Each number is 500 + 50 x the weight over its row's rms, rounded and kept within 0 to 999. Layers, rows and columns count from 0. Numbers have three digits each. The size before them is the row's rms in percent of the matrix's.

# layer 2 MLP gate, 256x128, rms 0.187, rows 0-255, columns 64-95
103:429517496500469514470477392487463537498454508494537502508514437537534450453566533520458530560521
092:462512531523494429519524521481520561568554574500456552587444375478410491470539476549592506439550
104:564434533468567534488469437487521476544538488524596494534516518415536476489487504541482571483488
091:573523532524451554460487530465568492524552423555454542543541500530485441447430554537520502535445
103:440484525502442494556572510453546447447388556556438443570509579591549470436463499506473531477551
101:529514507431468534471461459387558507440496537502491564461452587470484382539464434593626493484456
097:551570471424477460565468531522535493574475530523477415581523458447500409575449503477542533426497
102:559525453442472547503455520504484498520469557494432498560535490495524482519428581558471554452519
093:454566557513374544523513493502472519539559550462526405482558427428477546516531543464453558447477
101:409586569519476471520593493529503457472495611451485518554549479515453521483467473524456571457512
096:513472529531523569486500468550442535505508443588497429455449558438502461495526442436436559471447
107:543467458464450456553527521555496531575525469550472459605549514459539535519470521542481495444483
096:438429480511478437536520554550625564558504490464549560470490419541484527528560502490538422500457
097:572490567442425467406492585485591514402439520541571527502531498500488422376452595544519497489511
095:440490470442475492454484498521573559482435550517509434557520437481461549485506500485501509511472
099:459502443475512395518380441459502482466520492421458476498486514610462513480553466553489528530474
099:532557454524476411519439500478486485480443463433567476537538467474454481500495514479491405539552
095:531612578437422546430481531625599509495492508465452461498539447580562462539491418477557494493460
101:525576521558464448465483532510493514459550518399422537507498548511621495500628526538497412468513
103:483489427494527428490465575524514421513462450440498556584480525445538529501523572526540442452531
099:531515473570500631429452557489481509557495584502536457510532580345439491570471516526477496476486
102:461462556490470516530529504532508472556554484449492451513535523499478494548389500504465562510534
105:482575476480497484508462500504511509574527510407565377436417437475430579438555500450481506503538
098:572451510492513482507508487496518516458491483467413500503427546566543549516411468529555551435500
098:565462558504462586427604444515571533521563468482555561529559573522486458476510545496483499487507
108:536497450522505591523360443414433536571488499476509543532425515449443537502455490543501570442514
104:454526587504572472415513500503462491486528479564385495579522479425477503477471479566526406447483
117:534521506465498442536422436530510498595479546533534433502408511483550457374458444439562570517530
100:523548473515477442583410629441455496479449456512551491456443494418549586442512492530508481408519
100:472510590584553514444481519536482507494542465525542529508438436454508573491465526430463481480420
089:468403412525456575499496469565616482499429505474524474490443421522475397554471518463554468511558
094:403496499534423469432463495448554484505451526440444527470519525477558465443460485491471610481462
104:490463493578494495543448616451454553484485431514471475537555535501535566554488436478598438555524
089:516529620484468566534489503484572485431624539457508556524506454537436532538505416567544426443472
096:505478492573441533437582505534498486492490507481404444472520448503516583564501539437577470511488
101:504486560548540594465372527547475578515529494498568476468521487540398478465490451512579480451527
107:522420431477535480508512555511452515502430424496525513437526496527414457572494570484555555523502
099:599492480491445444560492545406559488481486416495462584559463538436646470524546501558488415467483
103:499536509478435529526590453488514465467461533525514521538447544569411574509501546491515435432531
089:495423551480535401468505491513498461377468460525526487438496463478459505453526368478467527555524
107:578444546467498426502505536447442490460425483493395510623443499468452564509466425510567523520551
089:515498494548530420593475558557500429552509472416511520524483631463459658557436492474514508480467
104:478524583502452528469528442506558483458530481463519512476482454475500558475456475510479444501581
096:508481421480518480562500523450450491479505480475509577536504520625544555558501438603509588460424
101:470495494525565497485581516579618532508500613416503530448406475454391489527381509467448467503490
097:555481442513542568472597507485546508513442568422594512419465459450503580490492462498432519429472
097:547480477527407429476508472564584562440441436542513489423536456614496486465474504455511475473451
096:524484507508539462537597533533476551472505500585592454582472488593464488499497488552488585577571
093:550486537589429442529548507418495561530488488483444562571527585478484448481474527436446485522522
113:518429515460457475545502580487577550520506459490518474596476540621526497448457506543602434491527
102:460582432527509544478465505504430465505414558482409558548512524525468552561509465591507521498525
104:564539532488424498542473468543516620502543480557373657561450533532498496474466468463501494508536
099:381541461506434483568508565555523428543524539541495442513567560446439472489522592535592480479372
115:555616567522455585555608520542476531488497470522456467550489487508470560467453491489456589593470
085:532490494567539529507413488558528478507470479423481499547471577429484457518535509578449500458480
095:590484503521555472469444471491494519546514411426451616544477461490541494508406545524549452456524
106:543553444414462605420512551420622449443506550396487505483451567498425344443480527504494476576453
095:474539468524456447512476469574628502497521529437427501600546460571475451418517414450486544475450
095:477509494455510461520463474506452476489479508490495485524428460559442488457529462503504504485553
101:469498498579606445577469581456585601482466555537439507538525431588465491486493483468529416480484
096:576519438393509579491539542444518534605524520551503498391456491494532502416510420469503442475550
100:509534442515569364558462445473412539469449508442494516416490474493549544442457454519552422472599
102:589513545493563388534413537522459478477423515547501467461494470538499402513440525541473562453420
105:525516508392474504456537494504535512517599526467467518483501567434555552586508510556526518448556
094:481514454492530562560510522615465497534401465530516522495475407472351438509398457486522486449375
092:526446574529471582557454514523591457478494509452502440543587522537523437438481497459520470534453
105:503480573518562519526478520488515500560455511434456536534491526486535466570430382558505535456494
094:414432527516356614466501540520592510527520507587468543517504572491489473570446402410575468457471
106:443476494447431512507603527554489468460475529478485526482559448544493489498439503484525374480430
104:573520552555446528537531456543586470541547501599529394499537601540479545521451491478453486474439
105:446526464571396584504516416545535468480623511528482421486502527504561443515555511494558579468520
107:479553489506512488458494495531503387416554527527488483555490593488460512550447537508478467521457
105:449563538522527539456463405526489562518570456454461523528505400503433506442519486494540484454462
095:557451527471538561454492464443523521514509415527521568431475455393489516472497559493611558543512
095:520466554533504528554460438456570470545502585405512446492479480482579546487514473534423400380562
106:472519417467561512470535457553504513495403465524492503501502408477406511489411571543491556561486
095:437545476526480525511444504515560439555426479482465486456534529440595487488460463468482547485634
091:552428424559447393435577533504565469468399528499576416458422446481488556452518611546433498522474
093:580456511519473453442476543507496567456543476519498541498560566508442547544503449463467583526470
093:408491461494461550457526478516442548461578371398423476529469518423494612567456499532482545504517
103:498483462493407469431492515537454501482443488558506461479598483495539509475509389546522465542490
113:502496489552512459578439541484526490447565500534511591593494465556510477551554459483456558429406
100:514494535464411473492567556420548610501487534546480487503491456451463465425472457560491481371499
093:502529473550440484529458584445488474481424469444548548476598539397459523476488417466552472470477
100:549422553515478524448438559516525512448470470426436550524463507443565474453511460403591517474501
091:435526457502472472477551536496508448548574542530430537484586418514462448410502514462498472481543
103:525528559600400595533433429496561457451580579453476546445428512514479517510410539468509446480523
103:487456437452541475474521533487532569463487493455400514500453504505478476448482500516411623484507
100:430501485527470472639460522529566530556593435486447560511564535550513491464473421557525614481498
092:572577596545423482454505509460455472525512528523515544489508506518556522457452448559500431524431
105:514532570457479473518476499608459512442497506514529440552477480445480487402497440441515493554502
100:488508475510473508432473478460489439587545463535468490475496492386460535530445430517522455464522
090:618537387527487424512479550564502579558446532599568488483470499471450564460474526541481459450473
095:458440507560589482485478424511602453426484505416506509419489454499469477488456446546493482458408
093:504450468580504494467501514486547572499406470537485325516476406475505487443532474471607556533562
097:461554567471500522403493529461566518527494575490465570526461542459534555519524470606512489380438
103:515513547517425484457494455533586461535586530552536446442510470534445497450490428515571594542540
098:421470426592506543480548478494511544462521577530484588483473545520472529508524534488516498548542
105:491428455496491522468452493528500518409493487413478354473477522553467471546469542533587576535449
098:545614499497556466510560469490521497560518450493540520564500543426539555449415489583444502528431
099:477556522499486516535465529467470472579452428462495532421468517442553488557434502530599432400556
089:631541499444490477530522556440498518530501439536478477421457511437532416414517483506562515599483
102:502460486444508496527568497572501556496483553405527533603541520483547560457455495536488551453505
099:496564506440517466516541458522559445527535577397475405489433458504395520445494534579495465542510
101:532503598465454586460577549475479525498492550526531468500589507522526530535503457506517434521529
100:497499478597380543434534440570473486444481533524520571510536440471449449508548525569525484469525
097:491492530480473503526431511545523507548467423524570469492460495481548474454509403623600562560465
096:550473524553489554526472498556530435492426499645442473558428491401601562411487501530471558446509
102:558490454474493460531496573417507500526485572508429445508505478482407486559566551518503513418537
094:486446493569460459606443445612458501486500580470530525465572446499501492518435606425517518489383
098:491403378434467612494587542556554433490438463536422489535512524577478504501532494598471474492541
090:558545522525582560499451477467508524520547544402456598581525500378446542530489427483506506505522
110:513563515534579498520527448517514546523512533440445438562487571492545469440418492569433442525474
090:513568494470435509411480515460554463462551516454442535494517579585574389481514530506363460523470
103:487489446451494570520498461436513463411508550566407462451449492462486590492509452519547589551522
097:543525526467584508539513524422509498462430519538535534532512573447413500451512497496581520531419
093:493469444392388531471592456600522468461554511508511500514485444520585517435497491460463515578615
101:494548478490558490502569504482536494535537484505433455562599564554571585523393431442495408486528
088:482446554592457571446512568493443504466560558517510444410582457517525493532545498481542522537493
105:466431480524511474508537462499458535512541502487552548545583514441554520599438440535564515459533
104:536478440491495482461540526533513610406468436528459520508465565405435459560556572489459393468555
096:473516535441466522554554476516591582493505558494484429496633582481508456549538432468485554583447
113:463504500434417513538567457547546505455466517561443520425359455520576448522541571474454519450427
102:499555517464545565450496551514519427564491464609524508575608522449472475396494475565523512410525
099:532456553472502502526484519453495462470501399503462508595378487476456608477548455458485545520523
095:506405445412457556472584528589579484537540477485416562532449390476519441514534506549537532433427
103:514468516492389513413426547542519479544456465469443397453581485474485550444513515404564563466452
098:512433451536490495407483456603555483505479567468444513450511472563610473545549503512558568538464
097:518421486630435443445473489496486591502516431409380486444611458540492535497442489469473501491472
103:554559532444452548579529535513577437542526521505500555442436473513474506474575526533545529516399
092:586527498510519498463492564525491450461459546513445521570489454501414461536424501479576532454466
104:453537586546480528384580528535571466557583590505518420531456511495530456574476460519478553546474
098:506480424468500552424531519479535460530556601457512454539515489525556550520484520497497557583611
104:564517471418372525564563447548508469478451507466573488486505461449530430489504539500620516473504
098:519535407493411479504525564560490483513388436452514551462503559497497530436502532561459430528456
111:508555440525495477491545526563476562466389548414482482418438582429513557460519536472469521512505
103:574497532550518478454419504531467481412426515531498492473452520602579526450472444555389515544566
108:385458466589438445487477546542483455488516565529552381479431492475504438543440499506567488546514
098:454456480571445441492505539523512487479518515481478546515547536545541448536491506452439543540475
104:541430498522524507498453485465487436481422584500477431493528581501424443445398461578517545449500
102:510463390472527491487485517517600490528512554464437491501473544495558388497477553427520523565526
088:531453496570387524477497510592547399470511529451473445480560572506471373488465524530486488544419
106:426392434559486519567486486476468365481525521432483498508538556600534570468524445568517530497464
099:502458459575537490525416529524444504456485504513372445528475487560575455427524435496591564502482
099:520549432469462512509412555519547541417460569604609513525488515529509440478513349539459550414481
087:507423415568462539459593467502535385474555562389538549549534512557516562544510524554565534510547
090:443521373420472499456546525564567510522476506474525517511564444447538505502550425450479581507532
109:545541428516518506489592400433458433424472648453482415473531505473470489464527532552482560534451
098:501478471485465457506362550532521542471338519479466501434498507449446580489519463515493404548524
099:559467463526387555531515422514527486528496538494429377531606478481495482428514558535495527424483
096:499509533437431473447461530465550417417528595526459505464557422502586448510511526502471571474532
108:468455470534524553488516412463485389520534525552549507513476385533448560474563544514474542372468
098:454515581503509455506572521537594479496442548567643483512473476541501494521440483517449502501569
097:499504417505478499529595497469562470412562494539542408495556498514577579514445523596549442426482
100:565519530467429457515478491453462479506471502407457641599497577436546608577571446466513552419505
097:555613474410538496592535463501509482537506491461432466519502534443498453462476529448545469392488
103:473547488549393422526528537474565511576496633539510557475548588638464483450482496509453462416450
099:560453414456374533534557539584516466499479476491597440507496504452489596473492561555511489490464
094:482454465455516486489489524605464543549448492492478431511491580547401523559540480572490481517486
124:527505536569506490489494429489497564471561554509451566567441568485615460574598542497527505458459
097:540479490538481473463515477556554512540479531466590437467504433464478530501450554610480431433536
106:651458582542481568469440502537497578550518470478464421539414438480451503567455513552551539468494
098:594540412409524428477486445549476453540432534471560462515574495513474581423450475495529401490601
098:550511493498456517504537435496421471494449496536479468536464488510522499571454491530630538508452
103:450552549516459464462500552597491498602543512454490570518456546449385460451489439494608409492512
088:596511499531384578546489489546505494410457459482447462532513390516467446480497606552584543431439
107:580596507491554479522635442500370426467528596532464547496471447520429519506455462599476524472469
097:493497558505394561489449487433553572425518450486513495445528509556539531570511431417489515527515
098:462471488556506477404536522498542509522547558446505421449490377467549413420470422420523538566496
092:548532537499514435487492448584523548539475470515543463496407485541550469534548486499470464456468
102:602449575474531529410489530563499487647536426487584434465591495514573525618463504409579438445510
092:557425507559557433481513494565476559501469487578553391473553489527570504524502511462507431541459
103:466481484503524594554468485474485559612590478499557410535513489559444505488551543495554525512535
113:488412393521469494406575459507562557473459494452583485457447487451511464536490602414518492542509
099:438531468490504562544574551550500587466547541529560399518448543540506525532440462475515556539559
106:510483487431450439460532443591514517512507503419550372412544466465416411482488428561485527551536
105:431587522469565567468485524587495556409503537543439428441506502511518524530477449531512514560371
098:473462587547527574538484466531503566518555524544429575500474398502501443566452487504425552413459
116:531511480546460503444575473503481516495485530561469522503507560479545460461597428482503477626505
097:443445462504510588458459501504506439648514520520538488528487480509512539499443510530583502486540
088:532574508589480491480567473495501490447404518417519535462593501595499511449547494442436411497528
100:486460509531504503434483506527418562443484487455568479554494475427468551496461543438493504598518
095:554437396565424486565566492522465413394499513520562519543475568539474514488551558628426496558474
091:558551548454616509486530501461448485572492465427488506559404518545482540472466405500464458550534
103:481538432504423518528462500514474520562529549550513481469514374463501493427457479468549463539421
103:571575460512474544488540489561488521455462457601466439511563453566502498473437474556565632474550
102:519478435521449434497448557479439468438506477389481519576552516479561595472552409454470486493468
098:494532523587452467520590513532531566443539473475419592478480521460504562527474462438480486420492
109:513497558512387490482439499433527513495447476552524395507431525513469540472403379448582528545494
099:615446484447469489486465469471503450479500508577525537542454534536609491377505385556532463483450
095:492553630525488564459530524511510538414518592485532498578370542533508517528461439570424543452469
098:560552532417447543532569408562591501473500525509495521470425524414516475506464484579387488545464
119:631576562518484510615506506547523489535442494544487562619528443496454529405461374501559442539461
098:507502579555461508515428560520521543433532464609450423592428537399388524435457500522507544526549
099:501498523566538508487475439493433498511473551488505474499536457530458508544464361482487457530485
096:491541475516556472482444530525478523478492550529500416580504591648432608457507490500497449580504
098:531521412532563460429458457500509556631434470571495542622494508467502542475572499453520479521476
107:486516509461494518526455483572546496513503461500541468476441573611547538516448522434489487491515
102:490549545528578480546422454544410575519457535520483420540427451473496513524484540516469487547507
100:520509492515414484426508440500553534516509520437568506470524532519436561439463479458549464527452
099:535546517468499494583509546573586462513555438486534475492562431457577595501491502483427478447558
104:559500575489487428534487525516543510465522561463536632490459575483478584521547485506463478480567
104:552422486539502541521435492496488476579452487425526465562490513492453534493466421512473516508452
105:507537550557464442562603507511418414465557585532512490497546459517534440479364518455545475486440
093:557493465508593459472503443475408381479488491428477502445506524551593543527510530450510565505472
094:526497520564394541487521438491582511444494567477495528414588541641506521516559436497478529464464
100:421417504522510543460489489521594539533555528479470615448525528440558469535448462430538474456500
098:523381563546512503494582453504555520541487477505527482591530518563501464476453513480492444419506
107:422532423564410490482536400565574386530521503485598475475533451493486516425592574432464512499464
097:442511540532497530500492612564479467541527513545487487473575507533567518464500480391463484555496
111:538467431482438464581511608448452507438478428573573458522372536508527454556508479514490506428479
098:494492421461448442493433484574517623549570507510522436556418537459422452505487548507510545586586
100:439486460505546524444519400564519501540446506466473505467595426413535538581509495488473587472513
096:522475499449521465471493488513608457447583489559440454524507445547525493512509407529461452634485
101:387429471565400532548472508441570448377493644438442488503469475597490437512470555508585476571494
097:573508541542476538566445519522463539476562484592523483515616499450490521478454352483509434503398
093:455508500548468489489534397601482493508567490486484481509522430489461567448559514491502476500498
102:499540489464473522608473431491414452547460545419514420478537426417538474458477488508451584436528
108:470529443520488574552582490565483493539431600428549443537571419482484476530507512486410514455522
104:483528511514486451429532448528485538493466520436530497594431509513484473473509537576520532520496
102:495481577402537569484496558521540488500540470440530533467462468548463412535517478614548411538525
098:545474544403444455459525508508539505498498447428483485523562602535575527460535445600463502467602
110:590567519501533599569457512503534526462454446588582544503449497467403431476544486523494551412562
101:600507473559480479577493513558507432410503589582478562470510427461413477520423520412404538426476
106:450576464447499464410560544552523494567487558502592434445547507465503532470496571417557524490439
106:406482456558429459556577472446421546505493463482453459529557537449488537493435567491559573439493
104:506588472426508425483536610509487494544536487431513485579526501464503613445491536485582486436492
094:492543474489487448565500519512482458525428525442452518579563512471475505487487408584524547505443
099:543562454446429513457490537532517469565464576482486461508497469557515448419506488502511464507560
106:529458494491553504471473500354469452478499476459529545518415591562455509520513410505553551522530
105:583499530515524485501516493581542479500447476465542580491430647389517483598485515492492506420530
092:637532525444541547450447543410537565487539519517522454439522491541465519459474494532468531542528
107:516515467512504453590508458518524473417402529618544451517464458570539477462495489537484543506499
112:510591416447519480359490446523494473572434524524511477475473496599549462428495434499452466464621
106:594453442538516476491479474598507507550479408547484492517552489442479583503446584418548492524644
106:505524469404540533446461564469449503516553447513500534512507538483490505565482506580502638457454
107:496505430569478578460576544559475547603454546584571450573504490463475555453474545527551511529440
093:556512499508357429595503542490487457409524545576484461408500587475558456463406508593538534498429
093:476538484480526510545547501589508429454471458453429453483459455459526515458470485639501545479521
098:513459425541457502491500438546504416590495580499476482548600465528579555477538439405430433476448
094:546584539492420449492501574530488488458406523475428555417561522588612535524505493498462464498518
095:585531514501450518507522454607565593512511524445484467500520531610454570576473434497596444542560
103:447391455498437473444487486572419568514537469452475391483499512475563561583509509441520379536558
089:549473490514416567424364493540506559549431488464535538432486402463518458474615523546542516568534
100:529510514517494516537512462534479552501400594459556594510497560483511469507457453552408474506450
101:454447419509506560403517452379490432459523499498524536472461571478523447566389409583473515421521
108:563545455510420468411476486490507547522524454442534442635556498470429537490464522538508431535563
095:543496475487519436506470493537522442430469522523511430585543507458366557436473535468521502465512
097:536492506477431482535485530507496504544542520489517471400480484483433496496434461484616390468442
101:460499541547487473484480430539545441571452479409490541463514468399429476455519561433442516467573
096:543438542493470476573420447434475522497583422511456606540440512544472556547554484557473496418375
097:415545480462430493520396558524507520507468481549499522465417508521520495555416418534451459529460
091:509530407504391516476531504537533511542467474418519470482502547478497592474513463548519447599555
111:493571573616491528494580466568516484433455541556634524453500492471504441481467439541406467514492
099:524470445521464441485515474429533508490508462571428386556410529472596515436471420512513580410496
096:522480574584414440466515422525565533531394461452476451590442502418517513513495503404489494548506